Each number is 128 + 32 x the weight over its row's rms, rounded and kept within 0 to 255. Layers, rows and columns count from 0. The size above them is the row's rms in percent of the matrix's.

# layer 7 attention query, 256x224, rms 0.0893, rows 144-191, columns 0-55
size [106 100 107 106 110 107 110 105 107 108 103 106 108 103 106 101 104 103 108 102 104 103 101 111 106 109 105 102 105 108 100 102 106 103 107 103 101 109 107 104 100 111 106 104 108 105 105 109]
[[125 144 160 132 118 146 136  89 169 114 173  94 133 124 179 177 175 178 133 168 102 136 107 128  41 168  80 121 115 130 203 173 143 196 159 111 158 129 119 123 110  69 118 103 126 111 118 107 132  97 184 168 133  58 185 119]
 [164  93 200 149 166  71 146 143 150 112 146 102 169 132 171 136 105 112 121 164 175 110 142 161 108 166 162 106 156 131 148 168 117 142  83 149 149 118  95 120 141 123 124 116 113 132  46 139 122 115 103 152 152 125 105 148]
 [124 115  88 194 128 142 130 160 124 171  85 119 221 138  82  71 126 153  97 130 128 101 122  95 151 129 153 155 137  83 171 113 168 141 121  79  93 166  81 113 153 128 146 142 155 179 119  87 142 138 177  96 170 120 142  65]
 [146 179  96 110 149 107 117 127 110  91 162 154 150 106 149 102 153 115 120 127 146  57 136 119  84 147 103 128 169  75  93 119 131 105 146 117  95  82  64  84 205 165 162 153  82 123 133 134 155 117 149 153  81 168 139 175]
 [127 179 102 138 133  66 122  85 157 132 129 148  37 134 208 143 125 106  35 167 122 134 110 135 101  89 162  98 100 166 106 120 138 148 165 155  79 128 119 128 161 108 161 142 125  99 128  99 140 145 165 147 147  91 171 170]
 [ 81  74 115 125 158  94 113 106 135 135 129 144 131 132  93 217 116 180 143 129 188 134 113  64  72 154 147 207  61 189 110  76 101 144 140 115 135 132 105 119  50 141 129 109 110 181  95 137  84  67  78 107 142 155 133 165]
 [135 106 184  95 123  70 107 132 150 136 136 137 149 129 106 137 123 146 104 116 155 140 102 124 174 104  70 115 146 138 127 180 121 175 183 119 151 107 169 149 140 176  77 161 131 156 144 109  81  90 107 145 114 185 112  64]
 [158 108 147 113  94 105 119 146  59 139 175 134  70 121 134 165 143  57 130 107 120 147 108 115 142 113 126  78 136 194 113 165 127 111 123 121 138 114  83 131 100  81 125 178 143  77 102 198 117 153 137  81 134 177  85 123]
 [135 128  99 123 127 139 137 123  91 155 105 121 120 173 111  73 161 163 104 145 127 103 174 106 138 114 176 168 154 119 127  73 166 171 121 175 143 172 187 179  95 142 132 153  97 100 202 102  71 164 178  83 106 150 124 114]
 [134 123  74 137  68  98 215 152 155 148 178  97 112  83 151 128 125 178 184  48 178 134  84  89 132 154 116 161 146  93 139 157 105 147 182  94 129 102 114  98 103  94  94  94 116 157 124 156 107 178 165  96 136 119 186 145]
 [117 187 156 135 142  90 145 101 127 101  97 137  93 128  80 150  77 112  97  96  96  99 106 128 144 154 156 146 150 115 142 127 128  99 123 138 136 157 118 116 127  63  97 117 145 174 103 212 138 160 114 151 127 107 115 170]
 [118 186 130  82 152 181 133  93 167  80 123  76 122  92 148 159 124 143 207 183  91 115 160 119 159  76 133 124  85 126 123 127 127 121 194 102 171 143 101 104 125 115 162 119 118 161 106 130 114 176  98 125  78 124 134 152]
 [100  90 110 116  65 119 138 157 119 132 106 125 118 216 192 155 113 129 198 178 107 156 147  70 186  81 187 146 132  97 129 100 176 173 161  54  90 178 128 142 138 109 114 144  94 115 143 160 123 166 176 131 191 127 158  93]
 [129  87  79 135 131  84 111 146 153 140  76 124 152 109 101 105 130 141 109 119  94 118  96 150 136 109 105 149  42 202 124 155 147 136 108 164 110 102  61 137 111 137 123 109 144  98  98 131 155 131 174 206 137 145 115 181]
 [133  96 127 125 121 171  97 139 146 109  92 132 119 139  78 102 167 166 142 105 197 135 154 106 120 107  19  98 108 109  85 121 161 108 194  50 164 116 157 142  82  93 160 117 133 154 103 124 244 158 146 111 158 175  89  87]
 [121 157 140 162 196  76 131 160 152 110 142 143 148 140 133 169 122  82 128 145 147 125  94 117 102 166 144  61 133 112 111 103 136 117 195 116 111 118 170 135 159 153 100 136 130 166 144 100 161 129 158 118 166 107 161 197]
 [132 148 162 107 146 180 167 126 114 151 127 141 151 154 156 108 140 120 136 141 118 181 116  80 114 134 124 130 141 144 178  98 118 151 115 161 122 170 120 178 139  89 142 139  42  96 119 194 132 138 180 135 144 171 128 146]
 [142 139 121 125 146 102 168 152  93 101  83 136 116 158 108 182 100 138 104 136 127 158 141  88 123 143 169 124 106 108 121 124 150 134 117 167 173 191 113 117 122 113 131 100 157 146 148 127 118  51 137 126 165 142  75  57]
 [ 60 118 115 102 158 166 129 125 147 142 148  84 124 144  89 148 127 141 128 184  87 132 114 154 123  89 134 156 113 166  67  95 111 152 162 163 145 109 124  97 102 101 125 109  83 139 117 179 117 136 179 116 121 173 150  55]
 [173  87  99  77  74  95 126 186 217 107 128 112 160 116 198 114 165 117 147 146 148 158 181 135  95  87 133  77 101  98 126 123 160 138 129 141 137 115 138 163 146 104 129  94  74 125 112 158 126 100 157 123 114 101 179  83]
 [141 169 136  61 140 167 132 183  94 168 143 131 151 156 193 103 116 103 188 119 126 158  66 110  93 132  55  87 118 127 143 170 131 106 134 139 165 130 173 136 103 139 128 165  69 128 107 135 121 122  88 138 140 171 143  77]
 [153 115 172 113 116 111 121 105 118 113 115  83 151 150 162  72 137  73 163  68 172 130 171 151 156 241 141 134 155 130 104 110 159 162 119 165 115 122 147 126 128 152 204 141 139  95 115 126 116  95 126 119 153 147  59 123]
 [ 78 140 214  89 109 111 121 154 126 134 161  71 145 157  81  99 126 143 120 151  93 139 188 145 129 143 102 144 163  93  97 117 129  97 188 121 101 156 130  97 181 140 113  79 106  93  64  99 135 115 125 154 110 126  77  87]
 [176 151 106  98 154 138  99 146 151 170 111 103 110 104 136 103  83 147 127 118 152 199 122 181 108 110 137 147 104 119 114 157 124 100 120 119 135 140  49 117 127 159 125 146 143 109 134 125 117  80 186 144 126  96 125  97]
 [ 71  66 118 153 135  52 119 113 123  85 124 128  67 160 133  95 144 138 176 138 151 120 115 128 171  59  78 131 185 156 137 155 135 126  72 144 118 180 121 135 160 104  89  84 116 133 151 126 186  78 147 127 115 137 193 142]
 [151 182 202  48 122 120  81 135 158 155 109 102  87 140 139  88 138  93 164 138  67 136  78  99 146 148 185 163  92 144 158 123 131 146 132 129 115  93  85 124 161 140  91 194 141 181 160  91 148 115  89  94  96 182 122 129]
 [126 120  64 121 126 135 174 135 156 105 142 117 150  93 122  94 137 143 124  84 163  97  98 108 123  82 178 134 107 151 170 110 152  87 166  85 168 132  96  94 177 108 115 144  92 183 130 102 104  95 106 209 140 108 109 130]
 [180 125  60 101 120 117 189 122  92 151 156 131 139 149 140 154  97  79 134 124 114 124 182 107 141 163  51 141 106 138  79 165  57  92  73 138 139 137 160 126 114 178 101 164 109 131  83 108 113 163 117 164 137 158 136 130]
 [ 62 157 122 113 128 125 129 140 164 177 133 149 148 137  79 169  93  83  85 154  66 128 140 103 121 143 101 140 164 139 142 138 179 160  69  67 188  95 175 145 143 107 170 125  99 113 117 123 163 112  94 152 163 142 167  99]
 [148 133 122 170 136  92 142 159 149 148 118 137  94 148 151  99 132 145 130 160 150 163 152  84 107  87 151 145  11 130 165 107 186 172 118 114 121 115 125 109 161 128 148 137 183  82 101 168 120 120 114 129 100  67 116 116]
 [140 134 122 116  80 114 105 146 130  16  71 121 128 106 117 109 132 187 120 118 126 123  90 146 150 177 109  87  90 160 140 185 106 177 140 118 104 132 146 131  89 151 111 123  41 103 151 141 112 138  90 178 110 191 174  57]
 [109 132  84 131 111 176 136 158 105  77 138  67  96 133 117 113 131 121 130 148 130 126 158  43 167 128 112 119 144 159 166 196 154 154 109 184 136  81 117 123 121 101 141  78  93 160 100  98 127  83  90  86 132 185  92 113]
 [141 152 107 121 119 133 100 123 172 160  66 158 119 144 183  42 165  92 171 173 106 121 199 103 110 142 111 180 147 116 144 178 162 127 123 167  71 120 152 122  58 117  78 142 156 157 121 115 128 108 129 115 133  66  90 143]
 [117 191 147 144  76 152 105 122 155 125  27  73 113 167 185 181 115 124  91  53 237 144 114 150 124 101 101 183 131 126 119 163  93 145 127 136 161 104 120 124 151 125 146 130 215 118 127  95 174 147 192 135  86 131 121 130]
 [111  80 126 136 128 114 136 111 132 107  96 135  49 118 140 135 174 156 120 145 114 140  85  94 105  93 119 151 141 108 139 104 113  80 123  75 153 138 130 106  68  88  85 129 139 140 110  61 100 117 107 128 115  95  88 180]
 [146 151 103 163 122 145 119 144 182 131 115 169  85 148 154 148 144 144 114 157 153 139 127  90 174 131 138 151 131 134 101 115 150 152 112 101  94  95  79 141 119 127 106 139  67 118 144 156  98 100 103 190 165 169 119 142]
 [ 92 132  62  83 125 112 107 150 111 114 145 101 109 171 129 169 124 114 142  94 154 116  95 220 135 137 103 192 151  59 133 147 142 155 149 156 167 108 112 136 179 170 149  72 149 127  84  93 161 195 132 174 134  61 101  98]
 [173 166 136 105 121 105 104  74 159 124 105 142  95 114 111 209 186 123 124 118 106  87 128 191 151  79 174 115 110 127  87 138 109 139 204 156 108 180 156 126 142 144 134 114 150 106 160  88 103 147 101 111 181 173 109 104]
 [144  84 110  72 107 166 111 142  89 182 121 132 154 124 115 185 158 126 114 132 184 102  82 183 145 110 147 115 127  99 133 126 150  78 166 144 133 172  50 143 142 145  90  67 108 134 105 121 177   7 111 149 142  97 123 146]
 [148 145 116 157  98 172  95 110 106 137 132 143 153  76 115 150 145 135 188 112 137 130 171 172 116 107 158 118 127 142 132  92 135 173 134 124 142  91 108  76 159 102 120 124 173 127 154 111 169  81  59 124 127 112 109 118]
 [148 131 116 105 136 194 112  70 166 129 192 155 155 152 112 144  86 147 112 103 183 121  99 116  87 158 124 131 125 105 186 126  63 118 155 100  91 151 132 120  77 156 173 108 177  84 108 102 133 142  90 104 119 195 159  85]
 [142 190 161 116 143 130 145 131 173 152 140 128 137 142 190 134 117 132 141 156  94   9 185 136 168 143  78 143 107 125 154  79 178 143 201  88  88 115 161  70 104 135  85 191 139 135 145 138  89  96 107  94 105  96 161 128]
 [ 47 130 106  87  89 143 134 134 130 134 159 103 177 172 152 162 167 139  95  95 107 156 126 124 179 155 110  30 127 127 160 130 175  84 131 134 154 146  97 114 101 110 110 142 118 152 180  92 119 102 111  90 113  93 141 168]
 [147 139 133 123  64 111 176 105 110 146 154 128 118  99 170 134 101 136 121 133 152 131 169 158 156 143 162 189 119 152 146 175  79 134 123  59  79 173 151 115 152 103 140 162 140 145  82  74 154  84 124 106 141 106  96 163]
 [137 132 144 101 169 107 143  84 156 165 182 115 133 158  69 125 128  81 120 137  79 152 100  83 106 122 141 107 137 175  77  49 120 109 209 175 109 140 184  97  22 132 139 114 155 122  95 114 169  81 123  99 147 164 169  87]
 [153  96  89 167 147 150 163 113 181  97 100 164 109 129 144 156  55  92 159 130 172  83 115  88 145 176 132 129  71 154 117 205 143 144 154 129  93 152 163 107 123 119 118 162 147  82 174 110 138  86 122 128  93 145 113 108]
 [133 145  79 117 188 207 124 150  73 155 153 155 131 180  98 133 107 161 147  76 138 142  85 106 102 137 119 117  65  87 122 150  78 112 139 175 163 105 120 163 152 148 108 191 149 141 140 125 198 144 156  94 132 111 117 185]
 [147 132 147  90 155 136 160 134 146  80 156 164 141 181 126 123 176 151 112 124 113 134 169 145 106  52 168 121 141 126 166 112 147 114 140 109 111 185 138 156 158 149 153 145 134 178 123 127 117  97 150 153  52 119  72  67]]
# layer 7 attention key, 256x224, rms 0.0909, rows 144-191, columns 0-55
size [113 106 112 112 113 112 116 113 110 111 110 112 113 110 110 110 111 108 112 111 114 109 110 113 112 113 111 110 111 113 108 109 111 108 115 112 106 115 111 109 110 117 109 106 111 109 109 116]
[[141 100 116 142 101 117  88  92  97 145 114 118 132 158 127 197 185 166 111 145 132 144 123  39  92 154 144 158 146  92 193 132 137 154 103 137 114  78 150 102 103  64 125 105 123 108 134  90 110  77 128 134  97 129 130 111]
 [105 124 145 153 159  65 107 130 114 109 127 157 188 130 173 103  71 179 149 134 159 131 138 140 156 120  69 156 143  84 135  83 180 168 156 123 191 125 118 134 109 160  90 136  96 107 138 125 102 131 120 112  84 136 193 115]
 [122 106 120 114  90 108 192 208  96 168 127 159 121 147 107 137 126 153  66 130 116 152 125 165 154  98 143  66 105 122 144 108 169 134 148 128 102 192 157 118 147 173 160 159  95 123 168  60  97 111 205 133 181 101 139  95]
 [119 153  76  95 151 128 155 123 143  82  74 151  71 147  84 129 148  92 159  73 166  82  99 125 122 131 142 134 133 137 113  95 127 162 159  97  88 104 147 112 163 168 174 132  91 157 170 151 133 100 134 115 132 163  93 151]
 [135 179 131 124  99 136 130 118 160  86 166 102  65 107 148 134 135  92 120 129 147 135 126 124 133 164 149 106  71 127 169  81 144 108 115 141 188  90  88 133 145 115 177 186 157 105 115 178  79  97 128 217  95 133 117 156]
 [ 54 141 162 118 137 110 137 128 129 135 174 104 107 153  77 112  85 126  65  82 169 165 107  70 118 120 154  97 116 137 132 103 111 157 130  99  87 111 130 164  88 131 133 154 159 115 138 148 138 144 151  83 147 140 155 109]
 [154  99 195 109  93  86 106 158 105 108 122  99 133 141 169 104 158  88  50 153  95 150  84 105 100 108 115 139 120 132 115 152 148 116 127 129 174  97 162 139 117 127 114 110 210 211 127 142  66 132 111 122 108 159 201  90]
 [169  98 145 167 129  88 121 110 114 109 127  95  97 149 164 122 157 107 140 106 134 123  98 105 122 154 133 135 152 170 140 216 115 117 150 116 158 188  85 106 138 105 189 125 110  72 167 139 110 124 129 166 149 170  69 136]
 [127  97  68 123  68 130 210 155 126 100 127  75 146 129 136 115 161 155 145 152  95  94 115 177 129 136 184 142 139 166  90  78 156 142 178 133 133 155 125 129 116 139  73 141 123  66 154 120  88 116 123 102 168 186 110 120]
 [135 107 166 154 189 116  82 161 123 116 199 121 122  37 155 136 123 121 124 129 122  95 116  71 162 161 135 133 152 133 139 130  92 162  93 131  87 127 147 149  90 158 143  98  82 138 124  88  66 131 151  75  70 118 137  90]
 [ 66  79 154 103 167 139 115 101  90  90 124  94 181 172 118 120  86 127 152  83  76 106 151 137  89 125 153  99 111 125 105 108 142 151 126 192 107 138 104 123 143 131 104 110 139 143 188 151 141 106 172 150  78 160 169 129]
 [104 178  68 111 133 150  96  78  99 115 137 132 129 112 132 118 129 148 163 134  89 201 211 142 154 112  86 135 138 101 100 143 143  96 116 137 162  90 161 159 137 152 100 108 138 128 112 133  91 140 124 113 105  99 123 148]
 [ 77 133  87  84  64  41 149 134 125 191 132 100  93 131 180  93 115 114 149 165  66  92 157 123 177  94 146 115 180 134 146  76 136 166 132  62 117 182 147 122 132 173 124 105 185 163 166  75 185 141 133 174 158 115 114 149]
 [182 125  97 148 174 109 175 146 195 111  94  88 152  73  84 134 143 179  89 111  20 142  80 171 179  57 144 103  93 144  88  70 148 202 143 130 117 112 122  81 108 109  96  90 134 134  93 158 165 109 174 175 100 174 121 133]
 [141 139  82 123 151 108  78 113 161  91 139 100 149 169 138 108 204 171 196 115 157 192 165  73 151 137  94 109  90 113 113 155 182 126 182  96 114 127 118 159  77 117 159 131 114 155 167  70 169  91  92 116 133 151  87 144]
 [114 133 135 136 165 109 107 146 136 155 162 152 163  95 164 104 150 142 125  86 176 144 107 129 109 109 118  79 130 137 107 137 165 151 128 150  87 157 151 147 172 100 143 145 159 122 125 155 133  76 154  96 129 109 155 156]
 [ 56 125 113  87 183 126  17 161  99 162 144  96 198 127 138 165 155  98 122 136 137  75 135 120 134 141 140 124 175 205 126 119 134  55 128 128 124 100 153 164 116 109 163 178 129  98 127 142 140  77 136 155  97 189 164 130]
 [114 144 156 116  97 140 128 135  95 162  95  59 103 142 110 152  92 156 138 165 159 114 159 172  99 153 133 133  90 139 104 139 132  95 113 142 128 117 105 130 112 131 138 134 162 132  96 126 161 127 161  91 129 119 134 131]
 [ 73 159 199 137 139 161 177 134 128 115 128 162 146 107 119 106 147 161 134 121 140 154  64 176  86 139 123  93 150 105 103 119  86 117  89 101 119  99 155  86 203 123 140 176 115  97 132 136 143 122 131 103 157 157 123  66]
 [132 142 155  82 187 100 119 145 135 133  88 107  96 166 111 113 141  71 123 176 131 103 224 134  80 113 129 149  69 131 131 100 132 110 164 176 130 138 123 123 123  92 175 121  82 130 153 136 107  99 108 146 139 125 114 121]
 [146 112 136 141  90 135  66 141  70 156  99 147 198 178 139 140 124 132 124  75 134 143 114 134 146 158  91  82 133 108 130 163 147 114 109 107 157 143 132 142  90 102 154  77  76  96 178 172  74 130 160 114 114  93  89 108]
 [137 154 162 116 143  92 108  69 137 186 122 113 168 162 115 142 135 153  93  96 130 122 143 117 179 153 109 170 113  82 157 160 167  71 149  89 124  67 124 128 124 122 179 109 136 124 175  94 110 190 156  82 153 112 174  91]
 [ 68 115 134 101  66  70 164 119 143 175 175 109 100  77 114 165 177  77 125 112 149 204 142 150 175 220 119 145 148 123  69 155  70 124 147 119 130 142  79 109 151 140 143 129 129  75  71 108 103 169  64 151 166 147 121  76]
 [157  85 107 107 147 111  95 171  84 144  90  81 116 103 137 130  95 139 151  80 134 130 176 184 132 127 105 128 139 118 139 148 126 106 115 109 113 141  76 170 136 127 130 110  98 133 104 123 165 123 141 121 134 107 185 136]
 [ 79  95 124 180 160 118  90  86 115 102 136 160  89 114 105 153 166 178 161  96 144  84 130 135 137  97 130  82 171 125 129 122 167 100 119 116 128  86  67  93 162  79  90 119 174 171  99 142 165 175 125 166 153 102 102 116]
 [130  66 180  85 124 126 173 139 155 123 113 142 146 127  91 152 157 143  83 192 108  72 100 163 164 191 119 153 140  77 137 121 144 151 125 140 107 116  69  90 198 120  97 159 104 134 142  93 130 114 161  82  98 153 136 104]
 [101 106 145 137 136 136 152 123 133 166 224 105 117 157  92 130  83 103 120 163 116  83 110 178  74 103  98  62 104 153 199 124  90 144 114 136  73 140 108 151 153 137  76 116  80 107 107 108 120 153 142 176 146  97 123 201]
 [162 145 102 115 135 120 116 163 114 143 171 185  95 140 130 189 124  74 137 103 140 139 102  80 197 107  41 111 125  81 101  60  76 102  88 149 125 127 160 127 141 153 133 181 109 134 112 132 178 133 102 119 173 169 156 134]
 [156 128 153  36 129 138 184 139 184 134 122 145 117 125 118 119  91 131 130 144 121 137 162 108 129 165 126 133  87 174 176 155 115 103 126 164 121 103 140 104 113 133 193 169  93 129 159  94 194  86 127 100  88  78 167 138]
 [144 162 138 187  95 140 105 162 200  67 186 137  87 114  91 145 126 116 150  82  66 171 166 109  82 127 110 185 105 113 145 166 175 165 122 158  61 201 110 138 149 121 165 155  84 132 118 117 151  88 137 151  85  73 167 108]
 [134 106 126 155 119 131  71 160 156  58  92 108 111 155 146 147 125 118 159 153 173 195 118 157 140 159 146 121  86 134 138  73  88 122  70  65 132  76  79  73  94 148 125 140  92 139  94 134 114 121 132 126 129 132 160 141]
 [ 78 152 134 153  99 132 114 107 136 148 176 154 115 143  97 121 141 148 105 194 106  79 170 125 126 187 130  78 132 140 179 205 130 133 121 138 181 118 115  89 109 103 160 155 109 113 119 125 132  81 151  87 123 135  88 116]
 [115  98 192 153  80 100  97 145 159 150  88 105 107 117 143 142 178  81 134 122 111 136 120 124 122 147 101 148 113 111 166 176 169 157 108 156 130 117 128 140 122 157  94 140 158 110 131 150 182 127  99 108  90 120 100  83]
 [173 199 140 136 101 115 147  75 148 101  71 132 140 144 171 130  97 178 141 108 138 130 109 111  85 118 132 174  61 138 160  94 107 150 138 167 115 102 133 123 161 148 118 143 158 152 151 115 125 149 151  78 154  98 173 149]
 [111 109 129 136 148 110 155 168 135 162 108 146 141 142 120 123 156 154 146 139 135 149  64  93 138  93  65 124  54  56 150 130 129 106 163 118 194  72 106 117 153 139 102 101 153 116 115 105 105 122 163 159 126 153 140 217]
 [117 131 120  97 122 116  96 125 130 139  82 173 106 101 131 143  85 183 134 106 163 134 152 132 120 108 163 162 128 108 134 152 117 197 140 127 111 119 133 112 122 131 125 141 148 169 104 122 144  83 104 170 132 104  82 127]
 [ 76 120  89 125 119 124  86 125 143 107 147 145 113 108 132 168  49 115 142 138  46 163  87 191 115 115 102 206 123 136 168 142  95 131 109 160 151 118 152 158 176 149 119 128 160 141  99 116 222 133 125 118 107 112 118  53]
 [107  83 147 142 114 107 142 121  86 114 101 150  60 115  59  85 165 130 122 140 115 158 172 148 146 124 137  43  75 141 125  94  53 185 103 129  97 160 122 152 108 132  81 109 158 169 191  89  97 130 111 106  98 213 128 119]
 [145 150  84  88  85 176 120 109 190 143  96 149 141 170 119  96 160  75 143 138 157 148 108 162 133 163 115  98 163 117 120 113 105 121 152 197 132 130  92 135 156 145 119  86  96 114 150 150 169  85 187 197 159 124 100 129]
 [127 114  81 126  98 151 107  93  90 113  94  98 151  55 107 100 175 162 115  95 169 140 132 125  81 135  86 101 164 181 143 125 130 160  88 143 142 125 153 159 168 133 141  72 113 122 103 105 105 109 108 119 169 168  67  88]
 [157 113 150  96 147 169 169 116 134 145 164 154 176 128 153 116 120  99 154  55 139 162  93 128 150 131 162 119 167  91 175 147 119 113 120  85  90 157 115  99 118 119 107 170 133 114  68 115  94 107  91 139  95 128 114  87]
 [132 194 143 152 127 143 134 125  46  58 148 195 117 167 147 127 180 101 108 123 155  88  76 132 159  86  96 145 120 154 114  71 150 116 150 119  89 128 111  99 152  94 124 110 172 133 148 170 149 139 137  77 156 133 166 171]
 [141 105 166 159 120 150 128 146 116 187 107 136  86 176 142 121  97 153  84 137 106 164 121 135 137 166 117 103 163 122 106 110 132 110 135 199 153 146 130 115  82 104 156 173  60 120 129 155 160 153 147  51 110  82  68 155]
 [146 153 124 154 110 152 109 134 110  99 133 108 172 125 131  80  85  93 184 145 124  97 121 114 157 176 163 133 117  88 130 142 125 144 126  77  22 162 100  76 119  82  60 139 176 142 103 108  94 139  92 110 165 112 105 185]
 [140 190 121 115 142  74 130 189 132 148 117 139  83 121 112 134 161 119 116 138 121 139 128 104  65 146 104  99 102 134  78  85  89 137 146  98 130 116 163 141  93 152 135  96 108  97  87 106 167 123  91 155 172 152 163 149]
 [110  93 109 134 113 121 139 156 116 128  68 143 153 169 128 147 118 114 157 134 142 158  93 107 148 101 142 109 167  64 126 200 174 137 112 189 142  92 163 154 124  99  87  88  70 144 161 122 142 105  79 147 115 120 122 123]
 [131 171 147 130 177 130 127 165 109 149 120 136 123  42 109 156 132 187  99 126 163  93 158 141  94 150 145 155 113 191 134 149 130 143 127 110 123 128 161 146 198 108 136 124 205 133 141 156 160 118 149  49 176 157  58 129]
 [192 146 112 112 110  79 137 112 107  68 136 153  91 132 104 102 164 134 107 149 173 151 162 145 176 103 110 159 131 142  87 111 117 150 133 118 107 121 123 187 145 129 120 153  85 160 117 157 160 154 142 170  61 138 157  73]]
# layer 7 attention value, 256x224, rms 0.101, rows 128-139, columns 0-55
size [136 128 132 129 129 137 131 129 131 139 135 131]
[[161 125 143 115 127 134 137  82 173 135 139 121 117 178 136 158  85 175  97 102 162 133 120 124  77 103 141 155  55 129 141 159 144 147  80 135 114 117 217 188 216 123 152  13 119  92 196 132 106 134  74 159 121 102 140 117]
 [137 110 137 156  89 128 111 130 112 172 151 156  87  82 187 170 115 132 133 136 143 134 160 120 126  98 191 191 155 124 117 125 148 111  93 157 168 150 103 169 171 140 154 160 105 185 115  95  63  77 151 129 113 168 165 165]
 [110 179 169  83 137 168 190 103 129 159  73 107 126 148 107 142 167 162 181 105 118 167 170 172 113 125 106 117 125 168 150 143 150 103 108 108  96 112 155 122 174  85  88  94 114 153 131 144 135 102 115 161 151 114 119 156]
 [128 115  98 139 145 121 125 121 155 123 117 136  55  98 127 161  82  43 107 117 126 138 147 195 151 111 163  69  94 130 118 169 164 124 192  82 154 172 195 149  86 142 176 158 170 112 124  86 160  75 146 159 151 114 162 120]
 [105 119 154 106 110  90 141 146 103 149 103  59  70 129 159 102 139 110 119  85 123 151 130 143 132 125 114 148 144  88 138 136 158 151  93 117 114 142 109  99 139 143 155 113 171 138 146 141 133 106 102  83  93 164 115 118]
 [151 112 119 124 119 130 131 117 125 140 141  99 148 157  98 137 163 155  93 147 139  87 124 139 100 136 122  96 169  73 137  77  87 169 117  82 176 149 156 139 125 104 136 142  44 116 144 157 142 135 159 113 146 107 109  74]
 [ 71 122 120  76 122 127 132 124 166 161 153 111 156 150 134 151 148 185 124  90 167 128 127 136 119 176 163 168 108 115 112  92 208 124 169 117 100 116  70 119 153 168 125 165  94 142  71 123  86  98 142 138 181 117 108 103]
 [ 99 139 105  75 113 145 163 161  78 119 125 156 138 132  93  61 140 118 107 166 123 159  73 124 107  96 108 107 209 133  57 128 122 138 136 125 101  46 132 200 100 137  87 116  95 150 116 163 121  97  92 130 154 140 183 127]
 [114 156 153 182 101 166 189 123 159  83  95 117 124 117 190 150 163 151  58 101  82  62  72 174  95 137 136 160 125 159 103 165 137 102 143 122 186 144 136 136 104 110  71 122 115 165 159 156 145  98  50 153 105 107  98 136]
 [153 214  85 107 109 105  92 156 142 155 130 125 121 107 101 132 100 136 139 143 120 105 112 112 150  86 121  70 140 132 167 146  83 104  85  75 190 104  61 100 179 116 138 168 137 162 178 139 134  99  71 100 129 186  93 144]
 [149  93 118 132 150  96 135  89 111 109 143 145 111 160 160 120  87  67 147 190 124 166 106 103 105 154 120 173 104  51 114 134 120  58  88  78 152 189  61 155 141  90 153 103 133 165 218 114 111 126 146 125 206 180 126 141]
 [101 119 129 137 103 124  90 127 100 116 125 151  96 100  59 172  67  74  84 142 174 186 143 143 144 117 160  84 112 146  63 104 167  91 107 117 188 164 161  86 141 122 158  98  99 192 124 129 117 152 157 132 101 109 117 139]]
# layer 7 attention output (transposed), 256x224, rms 0.0831, rows 128-139, columns 0-55
size [139 129 137 133 132 139 136 135 134 141 138 132]
[[178 125 204 138  99 162 156  94 113 161 162 126 113 155  73 157 153 110 103 112 127  81  78  94 160 120 160 156 167 170  96  94 125 133 129 100 143 185 110 118 112 130 134 110 116 151  99 108 180 127 158 148 111 144 137 108]
 [ 59 152 173  96 143 137  91 103 102  73 119 127 174 152 109 113 109 120 149 164 110 188  30  94 188 126 136 100  85 137  83 116 136  98 139 140 150 117 123 117 170 144  47 139  30 105 134 112 111  76  49  78 159 151 134 149]
 [152 111 137  69 134  65 120 122 111 120 185 189 114 107 170 127 123 175  70 125 148 188 127  63 167 106 105 158 153  97 162  93 114 190 166 127 135 107 120 147 217 157 172 114 143 114 124 125 138 102 122 147  96 111 113  93]
 [180 161 101 153 104  91 103 136  94 127 109 107 135 105 128 177 131 131 146 118 137 128  96 101 158 166  92 188 201 134 150  51 104 154  88 125  96 118 109 160  86 155 103 157 140 101 147 110  92 123 115 137  42 141 162 129]
 [124 139 115 118 132 114 153  99 143  91 170 136  95 153  85 142 120 125  79  84 155 152  83  64  86 172 131  49  96 106 211 123 137  81 159 156 122 145  94 132 167 114 111 111  50 113  81  88 136 138 131 134  72 120  83 158]
 [157  97 139 150  97 180  83 165 132 116 122 101 147 125 134 107  96 168 148  75 110 132 112  90 128 135 111 191  54 124  88 152 164 132  95 120 164 111  70 121 149 123  87 115 162 185  77 142 109 112 131 167 146 135 156 187]
 [185 108 118 101 105 158 153 153  96 112  61  94 124 105 136 124 215 104 127 112  65 139 163 170  89 143 120  66 107 143 149  85 147 125  93 171 166 154 155  90 148 161 141  56 166 133 162 109 119 152  97 117 229 138 108 138]
 [169 163  89 108 112 137  99 112  88  56 119 147 115 160 152 153 129 122 192  90 165 176 150  90 125 146  84  96 119 165 205 118 200  86 160  80  81 172 112  98 111 149 136 126 138 109  86 121 102  89 158 123  80  98 135 105]
 [171 124 121  57 157 137 153 164 122 127 188  96 150  68  95 104 120 155 115 140 117 107  80 100  82 152 120 131  43 119 130 142  78 167 126  45 132 141 149 141 148  86 126 132 125 125 139 139  99 127 156 131 116 137  84 132]
 [119 124 128 137 110  87 153 101 127 110 147 151 120 104 112 168 139 132 189 109 132 147 132 144 134 178 171 135  99 103 128 108 119 162  83 208 131 118 172 110 102  83 127 112 169 128 153 136 103  95 200 150 132 189 161  81]
 [142 126 109  76 186 169 144 127 156 123 138 124  66 164 186 139 136 117  98 113  88 141 165  87 158 124 211 124 153  95 173  92 106 175 100 162  91 103 166 160 159 123 102 101 122  76  93 102 107 129  96 100  34 166 110  94]
 [121 109  50 104 126 110 154 135 120 184  97 117 202 185  92  91 155 142 203  99 105 131 130 188 138 160  81 165 174 148 139  90 151 106 117 101 150 103 173 200 151 129  83 127 134 117  90 124  81  90 120 162  64 170 145 121]]